config = dict(
    n_layer=9,
    d_model=128,
    norm='rmsnorm',
    rope_base=10000.0,
    qk_norm=False,
    extras=['capped logits'],
    optimizer='soap_variant',
    weight_decay=0.04,
    schedule='wsd',
    doc_mask=True,
    train_tokens=146300000,
)
Each number is 128 + 24 x the weight over its row's rms, rounded and kept within 0 to 255. Layers, rows and columns count from 0. Numbers have three digits each. The size before them is the row's rms in percent of the matrix's.

# layer 3 MLP up, 512x128, rms 0.19, rows 290-344, columns 0-127
104:151119118127114101151133102153148139128137161158135129121131080079172110089116122125109128121135156096185151141125117118143155090111154152119167106139141110166129158084125148112126105108118120148131172135143112128120134150097129141141176141080116066125165133082160170116077154132118133116110110122123130113106140150107106124109119108097125105147118122111202122151133131179133092131119
114:173116132129107134156168104127112101089143121172093124089119103094145159137132152139124105126161130160147123093122142113128136139134144110123093141132178142105143164123136169144152113134118119121129125100140117152164062183134106103115080122119140148100061128117132157130119174131145167128102162152174088130111141087115145092122127124173110111108106135131090140134135091128136140116127
102:089100112096084137101156132079146158124102129135119119115175165107150112164111180119140123146118084149122122113107119147122183133116176119145120123128158145125124107110138150160155152078168131085089111116094107109105105127074136103146101145169124085148164134107141114127145124071091147141097109126144125110093154120104112150160101127158110133120138130110123136121116132118102147117124
096:126110081108153096121093153129126119167098133161148131102098117131118124112172054175129162116126128155099120146081121146093138130125111080094130132108122139099135081155144130120146122132125118123129142094168129115102132109079114147146124143084148125129156145111189118103157160092133105107160137120141152147115175154137122165128162134129122140109101128144085124154142149093103106121145
102:105085152083110136138178077143118131161111113131128141101135111164151127094121099104116139139136155086122123116103155174132127138165087119128110087090125114098086131177117142155092124100149166141128110155119110110132099103120135127139123124118085113135131188106101107150152136101123138140107120096147174160105111096159125108100109136132137142117154134102110133117109139124163180112177
112:116183156144125164136130098117143130093106145120146137073161155121087098124119091130128151183138152114163132107136090123132145094056157109122147110121119151118089142150159129145123146097107148140132098135188098150127131091101173138121114134114137147099083178171107101127123170115094129129122140127111123134142127133092133149143148114129115149081139115151151091143127117110129113129150
100:125089121124170112149078138110167105098157111123149107151146147148145131118138121138161129135155129143098106153101135143099110136170109148168131128138161184104138122145127148131146132120117065176143099122173165157149096106133142098167142133145114113143148101155110145132150139132099146124131152126126193101184107114124128129119146168141133112156123101129178147126110078158129140154149
099:137127145073118088115179139133100101132109114152098132127124123129069137194065119156158109124130159162126140162081119139145118130121134128110140098134119132111134133118106102109133164164123134121086138124078200128108128134162169152131117126150117132095097134127100084104119132127140123108104094131128138148142141104095117135138143102148123171142117151148131149160152145099135099088103
103:149151087101132130132160156116119142131113146133108121122124155134100139082119146106121151131131090125121136145111101125114122116110133129197116100168106149168135121142091166132114082135115093165126132170162118109165150096134078134149136120139138140150141129126096144164067120140162130145120120146094130119104161136115175145137142145142115135150143077108124154170056095141111097145108
088:133120101125149154093147134146113123148143123116121142146120140101094097119128090130153165144131121148108134117109149083085118121121119143111158147127108129100055089118117107129115144185144110109182150179164115136074092105122125131122097110075160085130114125100129162152137126104135186133143141143145151135178143121129138158121121112116149093154134114158152106140124113126162162137164
090:131127127069127153137100169117154183168131130137131162156174120144119123100129139131086133084108118110073161142157101116111106125107127151120094139120078124120136132133120147120084134175115130113128133153142111101152081098127139165122133147081116112131137118110124154132122143156112098179111132117161131084082172126090156120107109131159151106131098083150131147117128159125117114152131
104:121143094128144124114113117077131132074160218150181090088131151122086094135129152115115169113115136121117132133119154125112094119113124092169115092155150110133126108165133110141104131138137127124123104106130107115115128148130140124090185123135077150148123122126134121103096114093100106139151147142173131146125105141112143129147111120130081084094144094120103118147101126151134150149160
096:151102109139123134111155097103114174142106154107148175108139122161175142125116114117138125123106093145118081118132159149161146171088112108093121124150129099150116146124119118117129108083151119114082152080135122092176138141165120149122097128113117140130078140120129130135172114104146186119114147099140127178139082116183093096125157140154128150100159118127133102132122099110142120123123
079:146066160143148092108116142135142083124138156127137082143168145102118102157070119137198102159135099130121144149124130145155105149113143112155136133149112129166092136086111146098187148135127130106110130165107160132137157131122155122132101139142176122118174133153139104148084098142105124122123084119130076133152119104125114112112109140146134076098129139131121125169122125115117120115122
102:116114166107142146138173178131163140112144146133114144137115127157132104151110140146101138141150098159139091119143159148158102119162160113088143138110094098131100100136111125150126101146107109139137116164132153068139135103132169129122145148140125085134106142116123082135195127128134106109092143125145158154108152140184093134121139128167091108126115084149144106151130163128084135080141
085:147111126110161156130162107154166112143119119140111115180084135162116143149135144139117149144153152096130109125112121121078160106166126104144153156143135137127122159096110157149169145121149119167128079101158133140162135141091105096139179126085120148124124131069110124104145118109126143126206156115142114134092130136070154141131110114106107105133104138134125132125096151114138089128166
102:125157160113118111088147113134108114124077095076126147129109102141088101107099116127141119099157163143125119148120093125124120086157136169129137121103132133130099154151124143173159185122104107155114126153102118099146116099154125119137191126175135104089107117099178072114119091120130129146118141105116155107143108153141118138108163089181154093127138122136125128142143152132108127103115
102:123110115106133133092149140128164113109172107107145178161145142137118157133132102085101142144117081105127155165152125137107126175123110102098120089119072115142114096102137115114156140110138098143114060148141162115114109167153076144118075143108144138107095171162154109145137126148138109111115142124129136129135139110129100152134081095132141158145126148115111072145108142107151123107113
105:117113118082164137136138117134114107142147128112119138103166125136116098082183145139125153120131174115088097161118096116089144082109105174092110093183127097147116104107143154168137110125100140106090151107113139139121159164096136110108139160142136130133099147127147118160129124087120151138138171168120118140166137108133156122094114131111174104128107133138178105116130124130180149119148
109:153101162095151120124164111160120149116140065129121128131149073134153128092142116171095125130147121063101129163138130162147100143128092131135180115133140104151115160135134156138125104154105097131120084136116119129145130117105120160150135129122064133124115140138114113124083137150093138130142121113101149146170106084148138123123156098157180142137098121169117149116142111110129128129068
098:117088109078080093103143132089111125147111128123134179124128125149127151118126154153112121100148109118141139133123133143087130157092095171122142116095101114144140120126103159194091134104094109128122134103150108125132027112129121156143142158139128141129089093121113160142145135102172136158127156140145146099151127115142092131164121148123153151153115090131115134147117147138124091114113
089:097142118108140117094100131132139178087131142148121129119153206109136133100144177128106170120125110105113136087147115094083159152078145127103151141119112126082168131117113163094084106106113111099144124095151122122080130090166174154133147108108133138123124130123104145096124112136142110129117144139118125146073097110116153102159166117145130141138184124120113133136118135159108136128123
088:146148091131105098131112117142108106132123140139128116114114094141123100135147113133200097145151152141124153135135114153120048136079137108146146146098120112180139146127129120131099128175115103143124150110155078157160104151120116132107153148104155117107159105126148141093160139109140127076104136156125107128159143098164129084123127099127120090173106129141149161144103115130164115139177
102:101118119095132145127126146166120149175179101145103129096130119116116095095138082125102116127139114121091083141149118155124119147095108176152138137110091106116115125163146108116108132135119147122151156109143129128123117127143138115109135146133111108125117164103089098199119088115130179141129130135121174111143159103117122156100140170152141093113104170141163150094126138135199112158111
092:144109145129138132089132150108143150153163172167110125152131109130142134173153126165119146097127119144101144084118138134165138116106134164134168085110109120099069107139148125137105101090147101124134177169145157137101157088112174131119103148153202134121158149099101172129142134122127115127120088173125163114090138105149119135179127120130142132120109112136107130116164122135122143121133
096:157108170104112146137088179136132141160112128100111148114147139159133138097096120157144164095130114107126156178150103169094110104190170116110157146123140126129110115140081138157198120101085123126125142131137114130173147095147135117131115158139148130127150134115120157140118115089089132112083167101122085135137119156101144161136143120107156158139151119146121120149103143117147152099116
098:109112121077110118138090152136122084098135150132140111123136117160163137143117141156111129118123125133098161188123134153114104161165146118162117126153110103142103156157142140107169104123129102142126121094125144101190159115167141166106142178119109130126136179106115098119134129142095139072141128149154122144156171145154078170135107126112126147123133151155125126167109116156091120163113
101:151147148134101127157148116161136166127135145161112124125155148098129131119131133114120093130108137155114128114098110129158139176146119123140102133099131110117108086092139086118123073161120146157135110181155148143132154085143136102132139131138107144176100159140107099133111120150105103102138155169127162109131117066118081115129102135157133112077127123178104122101152172132148174134085
085:136138149098122131161125138147170134145106126175120048144102086099180145134155134110115154166154134154115109157163107118122159151112155145123147111093110156096103098109116127104172143145103071114111132114152134141124142116126149103119149138171132132114135146122110167145084149142087143144073068102116129090148135152131109136126124100156125115166142148125115139104112132113097128140129
096:114100182151103146139110113121151141153165152126151134114171136126112163111119101116179119122081131087133145142108152159143142155176098094133078159164131134121160149131153169146108101137136140118100118124096124134088134126143169132172124103092117098152145134113108125147150134092123103130096157159134069160133121134122143090118101099131134091108188144108097127138120126128123154139119
091:106147139155095156174109105114166126168140118111102118157123114105111179167105155153166116079143088115140109129123138117128108148115109105120115115110082145149117156158150127153165122136138107150187169141117136133118127131140081166151099159148163126099132112093126132124129118079117110151099150138085156083133099171109108142128101128133110116142146131181093138134163129116136136107142
093:108127139153105145132137103145104148158179103124121091140104166140177136113104147138161102092119140098126111137109099151118131093129137096153095127108118131086098091124114152149130098096100076156122126149135101096143114091078132116111119149124169148149116145113132151144189109105099115149113165120143163156149145119147122115116067112153136144130135175146137172106130157120157129096117
095:096122129157145150105130150151163128156125151144116105111111157119082141149132126132177119110141148154119087133114117121114108094107113136176120145096069135158147128086135124144147146091122171153095117146146143090111106134113173112151122123122158139119130092143123144113140131118139119183156081112092132116163071123130085139114167140099135166119147114095132139191145159154125136155145
104:088147092183101124112128136106129121133133092135082147129140166143110127164099133152187193126132118154108101109108109128088129099110123125167154131119162099124154111166108127135136082124143105165137116128145150145156112117155136126113141091134117102176133094108115153161098099140118137139144145117123148110152130104121099126151136075146157128143117125130159093139147069137105149180128
103:147114180102140131120139137108131139161118151125123133122103106105151087143144139183143144130118219145104139130160156146097131148102132152081125116113084153171151142135103171120155078126143105128130124155128093153151132113136154191126179116101082139086115153153119134122124098151112117114102098138115149143133146125131140125113133156165157096127126141151134143129123122144135089096109
101:146112155068088129099109167145114125123148123143111155122139148158171153116161132135137091153108143141106175148136127146108158106152135147151155106140122116113105130137076154118152132143143118113125109150081153171122150118130140157132114122135084165072159170053100133137107138147143125134169098096129108131128108117117148128119161128117153161078127155117160128155127143124137106169110
093:127128179135144128068129113147126118129194129090075118119154155099114113117114093114151135114128108152115133164091102141133128140144095172101158114108108114143149117110135098099112116135156145126121134169152144125131122100130149085177155117163097125100122100091155076098135113138113120119128120178152128170162142130139157136131134115135146149116087137119164125125110102126128158194113
097:161118130119105098156115116156133137128121155142095164128144106109187119136136170153164130146123145135135137114107094158122125183122173109144111136096171140095172144136125101141151121141144144130125163115105101081108145105133099128101088110129065082130145153127166150121114140110093157093078148148128116135105128078142162110136093141135129137098113129149106129090132144116106151161096
109:113096093133109090161138174114125168141190156125144185128116160142091144143116120181106173146116118115107124097134150079116103137139136108134143106141110086150140121134138121081107152153111122143123126144129160129138142102129093131066148119127112133129150106148139122164141118137159130119101133160147142142139168148097147105164098095128108110087086144114144129058143120136132135139136
095:147115104134125114148179102133127121127121123161120133118112115159095147117140122167093116125158144112161146146089070132107142133087129107131123109132111115120158192087153110122103130168123128153155145136176090146111072137105090129115158105105117157140139149110132150137101161117138111120131146136134141118094099164160117123099089159140133131153099146135154189148100124130128190150160
103:123119124113090095182095099137146086126105171077088139151147154127116126143126144138133119106132142149073116098153129170133126131116122133139150154136134101179134126132166112116132168138139156146141156096173091186139147119115171149136142124148130150116131101171122104157101113127126140124123129111097125159172143104110122116180122123173168113157162124168123140157154133100109120142118
105:174101128096097109138115165149158121133118142153116108112104118155102149137138141156153139168153133149129089115126104150126105167089109154135153087116166161136100117121122183149108116140162125118137127153091126110097157159167131132122103125101141128140128160109117090125105124092139123112126161153092159178143124094118118116121122175108135158120137119160135146142159142151081160190168
111:125092067099161130110125143130149147127114167124134101093178150132112148103163101158106179139144134115118115085099116101096115108117099115175127130147143167147163128134130153129098121134118123094173179136153089120110111144145129172110170124131159117143171144133112142163124130119088123151135132156097201143125122111156116130085143140106158118123104141133153153140149139118137107136135
100:122116121138131107141181148122145121128130131118150174166100167158125127100116101118160124092096138115129130197113122123116117175144128110153114146081096120130150130133151130113191120124176143141171126149119107105112136135160060146134081139120108147098153155122136104177120129144147129088128106119127079125135148147072132134115136130135125138124163129154096150148146154169123164117116
096:148135104124147115140122165147175101193134114099145117137109154133121095170141059127103139097155134104135113127132117120086111151102114166099129086114100166121121113177135128113104155136149129129111130092153130131134143121077105127129135086102109100129143105126107140128158143102179130165127085100145099138135130128105116153132090132159162155167145096129093095122098123132158098132150
096:131130157104145149134113076132147145114110102141130104167121117111115135149131128157139097170118124115112119164126108147120113128133102098080163112110103089129119104125107109159169101113170127113150104124107129125101164139094095132116108102099164153103117117178107112167096112080116093118110120104095147135150110103109113134103091126111109143091094165089090149127126105073136154129176
099:138115130121116118154089131148145144111120172108153137070167097100102121088140119135124141097124140126110124100099146143156161072145133113099120112130125111149097166117127104106157124105132113178078122152092114102092130129076164136129153156083106183152178124101119153167135168099103119135131149142144109141117134139152129101139149093097118147146140109120116096133104099158100123122147
090:136138106159111114163117117123122159108142118083154154127105129123109147150132075120150158107116165103132140148152078084096113100145152138141143145079128131111154152119090148096101150143122157148098132134143141130132147117111131138166192131158157122128113105088137139131144142148155172116109092078113103154111123110176153144175143069125133147138106163148133100167144142134099146140122
103:160127102121131105138111142115081156098091159091130149139073135091139145124141141109135109131117153160125122130126092151116112124149097104089107132135114150112161097152118189134114092154090113098107126129134102131146108160114159066151155104122115125153145123118131127151127183089098142162143100133134128106155144105114115139123126088112152099105097131141079089148144083142144155092112
100:108122132100129134114122177111096142144115134099135142099124148169117111128163118113126150141163121145112150126112097157125129137141153131157173190102092118108124106138143164105172105140106080133097124100119150105161129122144137162066126154101146109121127104105067090133144090141140128082117166102128123093147113110168083132142134132176127129159116153139122124124149083153107160123121
102:139146126068108093114169136139152144133082177146168153139127114111161117119140111090115095129148152107136125095176099127159172164144118132120104132153098129117152151168104149148107156096138056136075131200109159156125163101123148128112148143111122110136142130086131131136133162149119142153088116139103106104111126143130120149152110129130133107091104111150142121115133129105127117134146
098:133148169139130115135128152121089149137145128082095154148131145154060132146134102110179102110124128112146136097129088120112112146110134147144102122090124087123108156117116103137172132154146113103154141142133122102138121170094114137135095158134126100129076109123096122186158097123094123148097101125102121117111113140148116134144082147108114135106179093158130160106164100139152170149105
101:159167118146132077108180106194157188159109144149152149063123165158134124142120130119147083145149154122095127109099145153134090132119137110116157118134118147164145098074143079145137083135101161104143108125127117157131152173113140108139135116156118141123170130127129115145130107102118105131133128155115114148131166125106082130118110131139140103103091136150141140126134122150169133120117
092:175121128142112088133162140141183143149132115147093122115146140123089133124069122119113137144129117145121156135149094154124123115138133083137123119163141176130112099131160088098161130143142097129136127102103142160179138134107098173132185153150163144110129101131151135142094167092119142093149117132115107185113112124110140151107126103165148107138119141139057119156147114136123145146149
094:125160130123170159138146117153102138152183106168137159084097124105151109105156123156138080116182133141139108168180141128106076126133143106119138114100148133184155160113122154119128103125127146122162115120125169113115144116099110160137107132129100126083139154117167135141138145186147118142114147144107107108156116143151138120145145123124126148141134096170176146123151126095082151147129
# layer 3 MLP down (transposed), 512x128, rms 0.184, rows 290-343, columns 0-127
100:130093169156108123128150131120110118119126095150147113119127127140147149146180153139123116138159091111135088132087142133113100145120045139163118142129081153136146118146129105096120087119127107090165143131134120138102125101113145126158115119102182125130101129142112087145135110135099115115139135152137105166194168116100157136147130124124093143134172156135099153113113165114087123174105
098:140168133152134100170095133139112165168124144075182142125154096137148133116133098161120129130128148153111118175164128120094114145143149118108114101142095123176112096069153094137130133139128150139141093136109134115096135096090120121122110117141117137126147112143097109139132156093140068117135104062102145135124126152129114114093098127119077166090107138130114131132104128140115174126099
107:105153119102089141124168138144115099145135148160148117143094173153118121128140103138157102121126155102105139126143152135129104143131164086060080144099150146104108127122152153116174130130102100168129121125123130138168135146099130118139134140156167094109113167125133107064120173122141163092164151150159149108183100097133110154092113113118113121147118143126133143123150163121152116134094
097:142125139154175165123120147172127116142148110133104134101132143143140141169141151128112109125091116064154087082141149135140144144098136151165192120153110130128146192125155130160126136125132138130102117140106148111116098151129086137163183098142144137110096082138107126155084129149126166109075151145119126146122136151109126120140122147078112088108121155093127157117127151115129113143132
094:118148108126090141104105140129138137087123160132119122154145128149131108158129116193108127104118080118104105123140102121121112151093115141123143132129113146120171082149128140095145121136127082083105126089113188148123164115129111141095115105128107175109120123093128128129101158169127124109128157138118103057150158167103102120153153124125126114125117107190121144143132104102087116161093
098:134114149115119102139154140131118155143140102104112134130120124169106155140157110157130123091115099159116128158093152127139184143172088164136100109154096138142116147130117119136118120159122112116184145123113173146129147141126117105123157156136077115149138082090187149112129084164156156140118131137126122139068151081126122144100113162116128121144099123126087178127135164122168108104122
097:143162190129128142082163126140097166166148135127116160108132118081115110169123149126123121106124131102132147129153104147172128144084101076123128117102109086152108125129114095144070114145097135083131118152095099109123160150122140158086117141147162145158123155118158105105143128128148104126117119132181094119098119138141124167172146122110121148123127128132088162142095130084142129121133
095:121155129162117118139132152137134114126152110124150140104110147143173088116141172119117116124156123166125165176123147098141127169123066093102125133113110125133117108169140127075102110154155152135125122139135087184122128125126113158118148174148145126121140146125194102134091074148089142130142133126158118099157087141148117120112132151143137129137169137101081116110121102111119164119171
086:149097160104120153113147097149140104144133144153157135133109129105154106191160127173147157102158147086108114133121124154107127165134131137098172133099120094126131150135144122106124155099159133088153118105114154128127142106132170137109130120142065124113104146101134102117156133130144090170123158144121115151156085103131101125095119143118137124109112184141131120102202144118149172101137
094:101148151133134116122106095147126119150115115166132116138129143181167129112138156133140109134119093134122162166110087152126134120168124108145106104069141104124119111120171095103167140111132144169148154146112122134120177152175118094173123160143111160063146157131085131158127114102139133147142156127086123128138115140111130091114101070123137091099102140124130119154146123098117095097121
090:160161121151134086131144110108106097117132128090121129113094142130111116180123134129120113125127162159143102111080126132186139147181128112162145137101133144138108109113114096138160122074147127117181112125144169130110158150115087157107100124173130122096124123134129142125123167125185116110120102167106123191129091128137138122119134147100135110122176152104100090127115103117141160154145
108:163116092164115185154130114141092122132136129160136083110149125181096130112121125129096148123118136145137090147128129113128143076101095189120125152127114129131141098174128175071109125111163154159108166128124140158120120125111107142130112133153166134092120156098169143136137164151150152096146117109159108110092146155141157133142102083137096122151105107117144123153087149133113116129128
096:108130121128135117181097123179134135121143119139094146139160148116126107110108077172132106117189169131118172126145110102106097119139140126139104127099125149132156148109133130120144112142139139128139092135081103155140092151111163090124158136104124088137164155126087115088106123159114082149131122094143151084127124123105128157125132135092149102170097100154116165106130182098120134152136
086:103165071077092142131118116140140150165132096170123113103124127096133136092170138121079136138096140141092131100111155107128139088154106090174102150118082119080164088141136093110107112131119121130122119075150091116098130133108096130133139124128108159152108112120143113129155162130165120132092132119116158089129119175116125120168111071114117134137105103143123151120121152133146134134124
102:128149046133133105128088092121127124123098128136134128127144097144122136111177138149128137156116094105170125114121137104134139141099134119129115134127118135130177159183109116091115137123153168104129143116108121179153146100153141179093185146151151145097087139180178137102087100134143163136141105122117114127135125120127177118082113107117140145117135159129096120131115122127148133120089
097:110139113180090112113105155121146162147124085120143148093155143168160109132095124108112121098096111086119135121123126129136150127096175169100134126127114169113104117154166101145129143151087151145103166127105121151100119128148140147139097095168120104127137126138156100134117088144131147119107148114115155115114169111168117157151154198120158108134121092139161098099155123178134138132106
110:116113113123140116189078147128135126173154147112140144116159106107152123096149156133088110167131112144124103168153150127125139184125111137133125180139125096131145107103151119088148079099119123120094107138144152160144132141132181117129077161078139130149138149128123147144123127145105158138110111097139106098101106117077110106148090156091093155130134127139117124093133072134125122127138
110:127173142153130157181165097118150147126105138134119099128164095125147102142133148127164128114161151134156137117096112092133148096129132162117090192129142138088129171138151080129123112125137148135141119092113115095138119140104166119187163110147157087123130110116135139164091124126106134140103121162162100136177117147142124118162139107137120118170120122141093140152156113171128109148170
093:097145138139093132102133123119124144125130110112168152134125167167109127150126106142142116122123111088135171081163172157150082179176121118166142110105125155127164131133121131101108138115133150144142112108108112111160112061154120116143133135124121137105150106143082124115140131198139098113098083105088138117121132142132105129173119154105121136138158194159114136121126119160113095130130
125:100169072145132148180088120113155114161097171098132120129091137140142139128099132110106087149114133136171132152126135106108146110120160136133100165085084113104111112147122067134099117092138160145130163127150126120126116141146139092096134131134134105117124135144138163136145100116152158146125113108170122145091122166119109098119135127069128088115114147114128083109102150141142123087169
098:126120081179125147155146116156170115161140138141107147137127136123113098132127081109134140137074140098099125129114116124149117109127118096135122160140145100104129169088130103109158108168129136147105130125131169104160184138125114143095122126090101149119165162151152135146133131156093123128116133089125114167080125129102138153086143181108142115111125196118118146101125155135107158138175
082:171116157157134118128133127124119120154114161082086144150089074144134128150107111159116110133129146177156144158099136149145106107167115131145122120110132127165108085190161136154198107142162128137127117129147104147195145152127129119149089133113103140165104116127164139168104155124133113114111094124163130132168172113139121139110107124116124169146112145113172122116133137126104131112129
092:102094161096135162111124157119126129106127173107111146183140124113152145119144103110075134111125155102136136105100135110100135082128126153103158153120108136098127106122133157112159082125143181122102168105151138118105139108113159164144132158131115205129102150150116097125122138164126149202122118116116159125162143093141122103111125175137134150126134119127102095140153130113102125124092
090:129158137152140132134122109114096099074090161115129141162120145131126136150143152125154160130120160173174164106082147126115111111153151080115155084155175105157122132114152148132135098126164114128129109136122167140163118131082087171152088126109169108123099108157148145106147165145135100132126139102122099130145074142145133099111102113126117153127128106120095125150161095156101151113135
094:083155126118178128164123105161153152101102135124134123094112136143111165045099164130135113093175163098160113136187125130133109149121076133132109146106149135129141131143145102122179140164127167117147113091130169137138123134144103096132092135117118117122098124122155145119116094126123148118080161125122095124134130135115147131101126122126125092161136136089144114141116106159141104152080
096:139107111139157126098094133116107094121189171144095132139133131140085142126138137114156122145130152170126125092095143121117126155097057144138155079135147133138139127131135125085113120115161091140119122099147150116111115149170166149185174105099146110113145099135094101176168116116132141121147124143178132116131155119143131129140111137160096132113150145127144108084149127089092108145148
101:133143129153158099143147118112072125117138118150123155151116131095127132083154128136149124142135128160129115110178099113143125113106141130116122168127175120114158092163120161187109177111112147121119132161093103138104145154106061121131106109161122128110159091135152150133142160134178147148135100108106154151101140109124139175125142157149162104124153120091098119088138126118145085114093
092:103135172127099132048106148110116127147143120068162164117111098147132091152130138115104115076148100161106141128120163104114106124130158118130116108185108183121129142143140167131146138144110136090144132109121097126127120128114134140122113122110103139096147175085146125120145123098119130166106125110157101159137128179136134125152139153115108123145187108094147160157122130164142102118142
088:161117125129144162120124150120113109128109115113143152120113097130074158143108088159166140171140113151152161098116126166152154135152067136113099147127155144112132133140125159143113180121171196124156125110126104128121135132149094145100103124120127159172132132153128112118154120132118118102123146101130133204166111120121103116115118101125154141160079130175101136147153128142167156136153
102:139136095119172129138092149124099143138152137128117121128146118115159113181098082147104171133151122135139161108145143142142127121113127156146073108121127158108145143086145124096125144136080177120157166134156133123149135120096115117121124115114175094186095161125120125156157158156188110129133111140157147153110146168159099115151135091148145127127114091163142120140111130134099117089095
090:101099114138118124160164154132126123134136106098157138086141113136115133097163098060091125178107132171139120098151127180121123105164149141149142128116131108098114123133116123091057108127146147090120098120163089128104149138135132130100120145096100159135135136128133155116130117161141133119112073150170167152129146133124124146115127149074148139107116087103144112109075145153147122117129
084:133112121086095086106129140120136132081104134124146149088152096116088118105128123142090130131142107173138138129159124130144124138128160160105165137181098097187145160131144108132153146175136184082119087133110129141141124148192120118119117087125076108134143112146127135147069136127139146135124096129092096125129113113106125167122130146109125143145168119105128105140090094121110132136113
101:118120104118143101177111126108145105110146104142112171146109131156133145121129128084151127117095132144162146106154169120092119132094170100095104131092154120151131123131146083178130105132114110159100112182095102136139137140090169152119136123164178173118173129120150130135161141108142130133110106132130114108074138121168137129162145156116114094113118153112123111102136139102179092098140
107:128106179121150122120136097107111138118131173121135096144124165103097113159110161168153113128143102168151147125136122121121165112112148165122151102104176124103128144132140116119158109130117072128121166113098134131107150107108135079082119097119115135127126159096119144151141130163141117150160131139117148138172117115133126117114137058166128106158180165104145117149142139075121125139069
100:116158119158098127143126117143129137133130086150097142135123109115112142118134119084107104128142039137138121131102092117139112110141131152147120132112157091110116112134160131167095177147097154132106116108135191104110136144120108079119080118173164151152163123111165109175122150109132136162160148134157135124107125118131115098133141066088090142124094100107132133132113122109103116138113
104:107151085157166107112124116127155142148126119111139162117092097073100134138128116119116127095120118091142088151133082122142105123154117148089133140077106135133167106143133161170116114154083169142110101114115116113127094171147088120169122112111166109124106069164104102133136129155130163105111127128122135113137169109164140144135127147126139096165103104088095132117136124116119105081127
100:158164145155087150163149147115093119102108099187188148130165108163143137144107131105093168135116133146103150112135125131098140112148143134139114147167156174123120130151133134129151156199126121122122144147104131156127122143149119173108163087110137133128147161123117107109142116157102127120097099114094119132127148133122114124117166137168091117151164161164079096106129100116133107105142
087:101148167170131122120149130116110154116138141106157116137105170145067120105140110132119146136121136150143134125123177117137064106161105116159144115174119121157092102148112143113112140114117102159114110118150123134110103142106117109141141108168147102120146152125150116127110132107148122145170158172087127154179160181110087128127135117162098160128104142125148187091150111149148136087150
119:107148113117165133127073150122135089112122063137110132123132154137086145113154087109177151095133129122087125138102126125134082120097142123132110148110166141098116145141140160182163134119125117127142143104106134104138103114127165105128163140089169108093105112109079110156173125118113149131097135105127134104156120113122102120130103120109161151155153131157151133147113132074088102168134
088:113130143129130129107107165114151140150099127088133165139122111117147141141111135115143136157118118121123138087177180129115117128131076139142157158099130091149114064163118150130126108117127097125125052088125140145163152115132121104117102155107143107100123073138117096142158117156103141136141076108126130152144140094101118091161130182102109099131116117132066121129155120148122116126109
106:087126118078103083127156128093126121136094118148168143140161129144152128115160133168171139166158155096114147159138122100162128160113135096116078148148090136095111088135147169123122141085142113107103107120117151091117124152159135116091153111162129158091137167085157116070139164142125136133145118143128097087126119151101129144114117152147139159127096108108140164126123132144145134115116
097:102132147130145165106148088126077124153133092094124140124145150126110094126141133124107160129157155100116152131144164109158149103150107136149142129165112125116137170162156085124139156097161126118125151144122180150140103078144150136083143162126100127160132128140120181137130106159113149155126089099103091158156148138111147140168141109133140081120121102136131092163103121146150122080098
109:107142156157103078156134147136135132146130112127186126125091109109123131135126126118175121098123166123110097168133141125099117143126168140085103095119133073174117116130131125131120155131150129169090079160119126158127144141074117109176106116135138122148078118129094106110149143157167150119080137149154117132151137102124137141172142156145128149100127171128093138114128146084123148142159
112:115131158150130114112101153075145125163126170143135153112121157131111181130147123120141154153152091130104114118123148119138108115160158104156154117086160095121158117108127129128130112122081089141111152182112121124138113116122128163135168141139178126126158114149092124120163162113152102180127118117198132086108138164133122097163135121150125109125113140118167093094108147150139125085139
095:121098192104127118163136114120047169086111138099114142139164108122133125067108136166133080129129143167124162135138104111180159120134145126168138153160118165121117111117130120136137154131142144123141167175134102131123128147141106122106124137116151144071131152169105159103112123135121134097144124148104151147137165102139169139129164102111112089130118139106109149106134161114145116121114
101:104144130158109094151124181112140153152139158119121138111104108179155109105145131137132140153148131088158158110126129142121145166133147122127064124121134137104139116139105117098150112123091164140124127143131130144155126123152097109109145140174101061117140116099134130103095127130158133153152117147146128085128109136149140109123136121153107111162120091136188118133131155195082065118097
101:178143149178135081162183140120099120120098126140141126137089139150104133138119156116139104139134128146103158197137142108121121115154143138108127161103157165066085116120130115114140127154152156090141171145146116140119161151127103122152084138177171131104149135126137170130134129131126119153125113130100107118114159150132144129115128082144177135166132145173147095155113142101126130141133
088:133083128120179145101125114128092098106164165143140133134145159159136137105116123172133136116110120111122147162081093175150126148114095151160093121190108127138122090186156122172141133151129116122133121104148113108131110122112098095130106105070119092141146152104139120137107123094129100145125148149166114108123090138080141150147120114102096153161141112125141136116166115106119104163125
110:147106090165127109175173109111107143149143133092136174112120112184147137127156117126098118165121134151123106116145133119121130139098160132136151115194096132141153079074116066149168137141127103125122117140105175108142142130045128111125119136141128148121121125144133166099141140133149121170125152153160097133154131168113122142120134101149142128135122131123104146125122150103155091141149
095:133097136096144137155171113146149117132132139102124116142127082083145133149146106150122133146099103095150138151107157108111116125088112121104073063123148138138125158125145117114097142133150178142137122120115128121113129138192124105154136082164109113119108144134167160169124135084152124161123135168132129164117124178112113145124150154080136122082129131097118109117100169096167132138147
097:116105119168147164119098089120115094097135083123100095104125141112081106164127124133114137121090127152149124158147151095116100093084126149133184100097139144126086099100138088140115103144133195125170126064108112101140087145155081123163109111129130121107107140161129153104151100128162133102130106122154132159144142117133148139120152137117141144123141148109114126134162107143117129111155
092:137155111104123118116097122123159148124139107098198135135076113150173124135156139153107132119095121128088116133138157148096100107147143110135155121147138137127103093126116171180065137164144153122122140151126136148100123095131123103095127086117142143170174137148137125137117149124120119100141164109124158140135153118086133139144132097160133146097068161162126118168102162122128115084133
098:125140149156173166149106153085141106129126080084112148131120109121133157113122141141113156109131092092160143164147126144138147086143115131138088131136135115096135162143142084079140134180134105115123108107139172099156110093164161121129130119095108120154085134137100155121129133175142125122094103149099135133145113132116143146147122175114113114183122133142087148148147121075125093106153
106:102068149094128159117151090114108142143145144155099150134142067094114137136126150095131142177116131072141136113132131159122129104108157137135126098122139121094145106130135146102137160069130122132147151156089120133121100100107117110159144140135102100090102175092128141121103142144146122130141149094127102113205112142151115098130122161159166120128124096134167144119131100152142150100132